Each number is 500 + 40 x the weight over its row's rms, rounded and kept within 0 to 999. Layers, rows and columns count from 0. Numbers have three digits each. The size before them is the row's rms in percent of the matrix's.

# layer 5 attention output (transposed), 320x320, rms 0.0676, rows 22-62, columns 160-239
151:531441535464510533507488399559513483479481532470471528495484505483487529568491469514564498489528518485516447564471537477528497532537456524420492459461537453568563509508533506432521454535528499442507422463484448533437449485480492501526470466
144:493474488509570478491455477474489475511502449479528500508468420503496529426485494607534500514558451523491433503442510456565472573454483518488432561460502565429512555491452538483437449426573556486474433492481516474463429486477529414505382490
141:515551492545492483522580516538422472502467534528574564492445539523432476435489481493519522573467471459491451488549549491476476461449515448535483415491494523452468504550469516526498463470537488507441542559529523434512513517526447466497540482
156:476390511465507500409495471503524510509439513453555520588508578492500515500527554474473481439440510424516524492524534479480469529537524499538509502522456487527501513562503502518472474568451529533478501443477438553531520414499493489484574498
146:533473518589493542446551412501477493510468459575470470501469493461436511454448493479470556463448508522431367539457488472516408484518517556568497481523511529517461592436487560523503539481543498401472481486522577573489539506505531580506540477
153:487448509488521472499486470524470510577525462502443477483464550505502571541463524476468504451517534522509468495562406487503577479535512535482539480521483422518462455464442520534490472492529506447531474515471481551549518431535540525536476476
146:464597462446527450460429464511577486542497547496493435505487513545471541561480516452489580511466511509513536488458510475534465474502488476500509560452546501540491435494589474452508472516501540497490559455478385390573495507565530476492495491
145:485466484465461450557477505489466526469525497500474460553447582452518472418502483559515550552490500484525564475458525522530471498449500557479585429511473517575506477482504456530512517584538404466499437516590416565539484517532407474489511466
145:459525499509560489442523504446520434542502515497470527560456461521480512506478494454516526467497460467494478530535512555521593479483451492511529521522513495505540506513512503511466549517507472429353490414522499513477464529499494546521456536
141:490493515520432519483471534541527496494514568582471446496549529493544544473481484476452438574516509442465413579448490475555470528480515452458555511557442484466515436517429460517558442518495477535464501512523556519519524503552500523447496456
142:564542536409552531496475455507514512456507515537541487537547544543503529473436451486474512529532463529494545504512514449470514508513600452503485513452490455549458566508413504437618540517478473546500447499471519540451544479472484475463516486
143:491391518500531522476527435469472500502478473576570534463491499435498504441502468530430472511442493473490517537507465538475372557494502500565426416494547436481517510518475487542548413545445497539435495471485464505525485509562503473518412532
143:447461536560529588530497496492521521537510474563445570440573516478484472489479454539491491481486540500518447499526518463465449560483461504561492509601557496472546566385488463510532468503492558484531496527538443455511527562531446550445494528
138:474499489480506518516544494421484522433482469503468569510514474498499523519420474503540487538461476496529486518439528445511460486497555520449474508474468523479516497512481458511491493533519512543438483510460459472562483506495499556519470577
144:542440473560493513476513386502501477546502485558479456492505504451501494441542595512505455518470554453445478547473438459565527464497498522502437563448506490487485526583523436460524483558584514449503418423501493489481521473519511459533523461
138:496511429467469500517473444438419462505455575565561564503503432509488507505553538520523525467511526481489556526549491508493495449514481520447479531497484495521438452456537508498585433637575556572472516509546530552527469578522479524511509495
144:486449582456453476481480523464487538502529512459526509504487494480530449548549416465439519522560569499472470492555525542505520494545558484408429479490391502543489496426477578470517588541441562493483457560492468471491473510575480512499504548
142:432532485557490467442456557533516438522499478570503510538512514493474516532465555427408518552479517568512502488504560541490466452558438451517537521515553518598533507417478580531518527531450486573494475505498504420460549515488495470536434487
143:513460583497449480528496557557514414508490497440482442516427458480484429417501479482512507508563488548461544569514533483479531487401538483528543487467559449448503484497512624449433503517559557513485550548490509535430441533496487420560517474
142:537458506512466519517537477566439525577556455452481542521581530475534524494494453557493428502513517494495534554515527428470471466481492500524488503495469508523479389538494443485540505528442532513516433495518478522558464516478468544502438562
153:443536490553518545483504565419472427579582463483459503440565559521471385502496504481522570515445454480454494468492461452471524506551455570522516557474481496461529551426543488454514546502522571485562493505481502508534520604488499535499562529
150:567570538489446558522472511543496478473526454466501655520566517541542542514410507442478551428501531486486479540519519452478511481540493532473505461512497563463585504526550469424477479471547502465512510534448555503472454537474466539463518489
141:440537587495480486504465535407507478504431430511513493475482427514509538409429446519449474539550508456433453530527462505514499496511516535538513473565514484552515602475447486533536481443518470514523473482550426541568461495538499426491529482
134:500561474473518453439518489453538454453532436459493438529498614523514474574587516519552460522547512627504493503525440545455403484508419521477518490552429462462526445533478552526495383509431493452542483509503500533499555521504501433497474512
144:560544531543540541470563514466463397475474457543550463518496509568534459514562544521435406527509486490482533467461554531567531471604466513483510562512535531507464482550440498507456448458428494491521471517491416465500485473488502495467507545
149:542519510481472595516521501510467511506503461533515444486461504501496484470447570483480446515506499515418505560485584444491517514464474496475497482496500530431436474502520495552566572541439514509447482457547497495516494529535507429397470559
145:551588561483536560459475547498424513479569450531500449498551479544472468408477540536517470533517477474542521503536478453545465522512477476470565443566468487574502496517527442542453519556524534551453573582477480521510558476504500476523472453
153:420520509472502494504501488475449509572479496549496517523525535479520511522508410569560580504547489514488538463486550482536496492468502502484475537498534484434444519528497442519523491582583465526485497612511452544444532552447508522597486524
168:501469538541519496442487392487522502469475538489437521533508435577518459531447511421550488468467508543530492482557553467522520525498464518501497494518495461531498563493524416495512481548547478600475542498506436524534473452528506511549408504
140:533525540544519496510530371515474517467520489487509506509464579485517487576457476487499511561516534484548516473468494505535564555435490500481522555504414427502489545437497515523462566567484522532488511551560459513428445544441497479492519464
148:524439487508479471430531472427523482507528499502465531482509493482543530504444492452555450443519471461517563510497509518497488467505477471461474447498486439423489558460469493470446447456532436583514455595530526507557503567455459520453490490
149:565539481506493521479519552530519470543450538440511581475537507448492539503444533513497467510417519528541470491512494498548448461493491520516487499497482570510502539444492511486465410484479439516529459466502456501475495478431476502551499524
148:519418445471446556395522560510540489553484527465552501471523453498489465485526540532483474570501537509455540540520535479601467509502513520503510464527499488530548473539461496519482476518519520467492449455521466456491480428494454530415516487
136:471503545575510472474434472501501493478433532436452425488499420524509562510485512507543498505494496515517494452535516515481498459372575534525520570486502372468540466489521406483459532492483482531517470478471561477509486470524475507458490460
141:517592527531464516518478493425485499534558526464525577466553484469426542462458445469407468585496465522517489483557514516570535488412436496478520477421543526461559471519482458498558549460565497480456495484538448509495467447567506476524540382
142:443572525510540550517506502597528561520449507483538568485406474506511501458516483523486428433465481504522471503511508540472587532510554574479585439446491499510506486516522553432555509530483458586438517467525505477527495499476483519432497530
142:481522534552526512464476501497438473492536456529471551466449525475479492516498523471494449572461522567454531418423555499545515524511468484544516621522506473523469528537499517436422475472462491446526535541425533493425491480513470444459536509
139:493408542440462500566500525539505497488492508516469464474519515459509562517434582431535462502539461523499514530493499483580523476552467484495546460497477582463481498479445520507468492464466413422421453431533468535459468551510517506557490493
143:426556502531484575550479518516546502481517579502392540531510566482519559543513453579517483477500538487492525485519457531500492491476501549559466498522456515500530464565507472412501530557545450523512522601477482460535586465493461520478538522
142:485529546571531534569436562436457489519526486484534444532506513577540493546498541582577563512455523522495500521539459527513588483545518478488413503465523446506510506499509562490532424551493511486518533509494495504501459522517448503514582502
141:577464484518454435511474465580480538478574552444504464541495533534552508490551477397532507552513447530515473580505374540417454552496463541533497459551510466545484511528469450521550469488472428497534541487581495495493573496498472508533486504
# layer 5 attention value, 320x320, rms 0.0788, rows 23-62, columns 160-239
144:475490495540511524483489476426451486487443513505557477538508456475546546460404487550477540541514450540536401555487515486521493555483476503560478530487539575410510522486453532496512454478536605513487453492496517497423449495474514449479420499
144:499504510517495488517577512513420424517438549490527599500471555443442411476492519480546526583484535484524468478534562477452416491473565482556474462532534546464484503538466527457542451439501501557426506501515514456546508510506471396503575490
143:526411455527440551424465461441455444491472513508544522528469534501540565555494510552470408511496508415533463464560543532489442530533472523519507461433442477515456452525462546482433525603385520564499508447477491539521576459431477561513587512
135:523476534550493547449486412500525537556482545589481485536466435513482475470440418496495582500463479522462417521485456466506389483445497510516537492587561528510470514431495526551526483435558495516419526466491516508467550540481512506499523484
139:525502509513514498492469458545523565538528527501534482451434523548528531495477484497451516420514524500474441506521433464491530475552475466501511472503491465492474467497442608507518502461477528474485504502441587529461520473486504509492506503
145:522573526463508551499492502523588492563563504441527480483488508542476511631466495493474538504400490532536493455456519476504434498460494465553523535459526512564474455510492473437508390544506516515501539471452468478498467514534520576491495532
136:498497436512432465524539512517455517476500502502483515520483568497486494400529450512492554508462516402509489509507540541540496423463494541492514419493433527527499429533502488527482536535520412488438484460524496509528452505456497546515512498
147:504515512473565516438538521463521469534527531518508576480472494451500527511462489516519453500571532507473539537557455500528621534530482529476584546504550530505502507508528496569504538519528470506405500404567498469475494513503487489498534514
139:502520504525469526426475504508497509502557557575484467475525554468476495530451522451467474544473457438496408500478500460505449461481473413448466518574508492505453515472564503451599419509525518479454447532522506488520511449550515536427522433
149:546533564393539484513430531492479457524485491552583478518551538548517519502437442489489425571562487509490518501486533517553511471482536495505488464407508416534468541469475484488560524412534527481491521505483515506481556527453462473468550509
148:471457524515539505506504464537476437489429474529600528516491407477565508500509485482447535501507554456515525565518459556568406516438469512561504431509561479503527538537435472506527426489510492499444444458476528490586516539441535475511450516
148:454562497499542562515480551526546454585531530544485478487571533482475465507468486551510561485460531506560472477529478500470497543482451484534443470529558437438472590410520551526508529505443544462517450546478406481481491515440439498473494510
140:466557527472515542567477466473502551480542522472497485537569479569516523477457472509522501530457529536500437467471504505480502510513601524451459500479474569436518459502488443508568528579485465522509484553461541485517475473525482563496496524
142:511473497509479490446468441470485497511561454556491508518504492498483457543455571513541466511481564457496487552445472480581494446451534488534463562424540400580519443584511456553536489517558496432507490438486525491512553461500515478548455544
144:513511514515517481522462422429410452518552608571589579472484400504464477465514538545563512542558493458468473540510464471454514442549502481515482518519471446548468503465485493471607435604535480519487553527465445533488417509524434484498509498
147:473472494451490441509515499396516550460517507515529537513498476491470442544551475477440562491547569478523515517483496485505526505503550461450372480450461469508471466471419572524472587494458595463456459561507460491478507493511471538486495538
146:500530499545490469462470527511519466540515445558518464492506477471513476521448543465454503531522552521536509474544546530559519537575496518481495504496552530596574464457512605467471479540489495528501472492476502438464579588447500425519397481
151:513524524538453468547489475493515475572401516462469435505423531442520490443507465546527525517569534568452530499543554481471495502423508502499524484465576445465476563430512618515438505485521478506489523475532539563471490480511478441529509507
146:500520481527458572529560517572484536546528463469522527531592530499490499507521455481469439450515436477494540493488519452498523481390465466512452523453457514493434465513488427550507498491484570493436493428479518543599423519441519528568423549
156:430497509571554520490557615375491511539589501500497478448544555505490436504485515511507549522443502524482571476572434464451573526516485536575559567574525422468510528471580473532431545525465549489533547460477513498490525561506506516545493556
153:517535516456487544565475457571519528479537450485489551506547542434477556423503553477411514451525542527479510539527480493498471535556448475487539494529492484458584512455517445475482452464540516449548472553440508491558529524519527509476557465
146:465489499556447513485480559410473536469421438481541539470453445518537516453439483486480433489492515514457450535523501455493496495524535530562471502490517472566497562442533517480563494456507476477521508493495431548475455521485511461519529412
144:479507494473506462460513476441519521484502518473467424456521540563507531569529473497527465470554513550502487517499489494514418495489482474462489502590404475457570398500490551523456401530432456500480465446505479510504550463522512461605466480
139:522591462504488594445487535441456444483503474543497488535496471512539499495514523510447372533463521474492450520505585462566492502571488552593504521512544529525483393542464510508471491491422472514561499497485459418515500444486495512491517531
151:491538556475474572508562429525530496500479464505459450508437544513486451451428536456458472544534491507498510610565526415524475522514531510459501459498454541443450545480512500460553557541498536522519489494527491536563445459509480403411464493
142:475531545482521539496456593508440459506550515519508440563529505499467419453516531471556487471517487528531562521546527520503499458475468467557591470580474495617451536519536490501489479541523441478431515575464531516532553472505426476555414450
149:432578543506517541528540474553483479503577521530514473544497535432530553496430438544527576558548486480480533569490496463532478462478507452534456472540585525460445525557516453555497498533533479528490468542567482538446542509471515503606513501
131:552555485511539463467471396485479460486493537508458481492497483558538531574486515484539541489460494562498485489529530461512525523489437489540458449459465494473503560457500478554461510522573514500446514464520511507537457450481490587441532503
146:462480501495538531580504384523590559500505477466464560511487608471532530539481506477480506561462542466517517476455471554514595553439501503425470573519473468457402537480493498521493575492513452493517560566528498479441464509482430514487482456
151:503488504517466457485489527382527515527509568542459454424494533472527481450462449431513466470497536446494526476535513458456469441495528506520428425448515482427503563505522517502510430506530427515513493589580503503529507578509468466485470474
148:524490566436477546492444501583548499520397494466502584485558492476507548534440561521516442516407512526567494466527475552552488434503515510516451517531456582548510573498431469509429390553535479470490488479483477498475476519492484469487442528
151:518422446495447540386550619498518415516489514481552480482506493498494497476484534470499514504546522485432550555529549475607471444513528513489489475514489449502566484554503501505435425595562498522538499500498473453468489464521492574477500489
139:467541518531475450422483516486510520489504524455491414511471442525538522522485513527535548513519531495550495507464526496514545510422526507459496618459488431405560486464533456430478562520578499505495538446499541445534445502528426534426529478
144:496545536566467443501513495412413456528501530476561516499528439492444534491508482427397446553421457499503500479552508494515487488442498505459599459435594471490533501507521463478488571486497469522478490503515491463544460430563490524482517477
145:478581545513497520510509504590509521525544521453526543454421506547470500523508490569522468481473476487548460493520518508490587481563557579458573488441460485527546516496508523521546507540392465540405537459510514498513508456502534448404503563
145:493446478528538540500525509526523538479482477526468545486434537500508544489484476457490433516497494625538503456409514433510543518543507496550595601517516516517425502472506483431409440445438587512552497455535541498422481481522507435499524493
143:484453595473470444572520522539442470512488560540485460534489489469521533522495579459484446545532488523495565548544495457593563492568477445520578490547458536470520512459517478541463496423478401507528451443453481541453529533478540458493561549
141:482566489518529538567475508458445575474481511480467526496532612555490515550522542521518516495550474549519540503542448523437495518517523501539468468489453438500478471547536442445518562530555442527547541564460442410531566520561463505500540554
151:516522464535470522581466527465467494495498556446486489548485469570540513498505523523518483536436502513478525567504459496504586483528467413471421519452506484542457536512512560467528471457491513491522508490513447497502456546515495518555595469
142:485495453455505505470534455509535565445495461450540479487534539505557480509559476476522517545549462551497454526461435493456509543521484515475452487563544515461489469537480451557544468476474447529559484444558527505520569520521523459579513449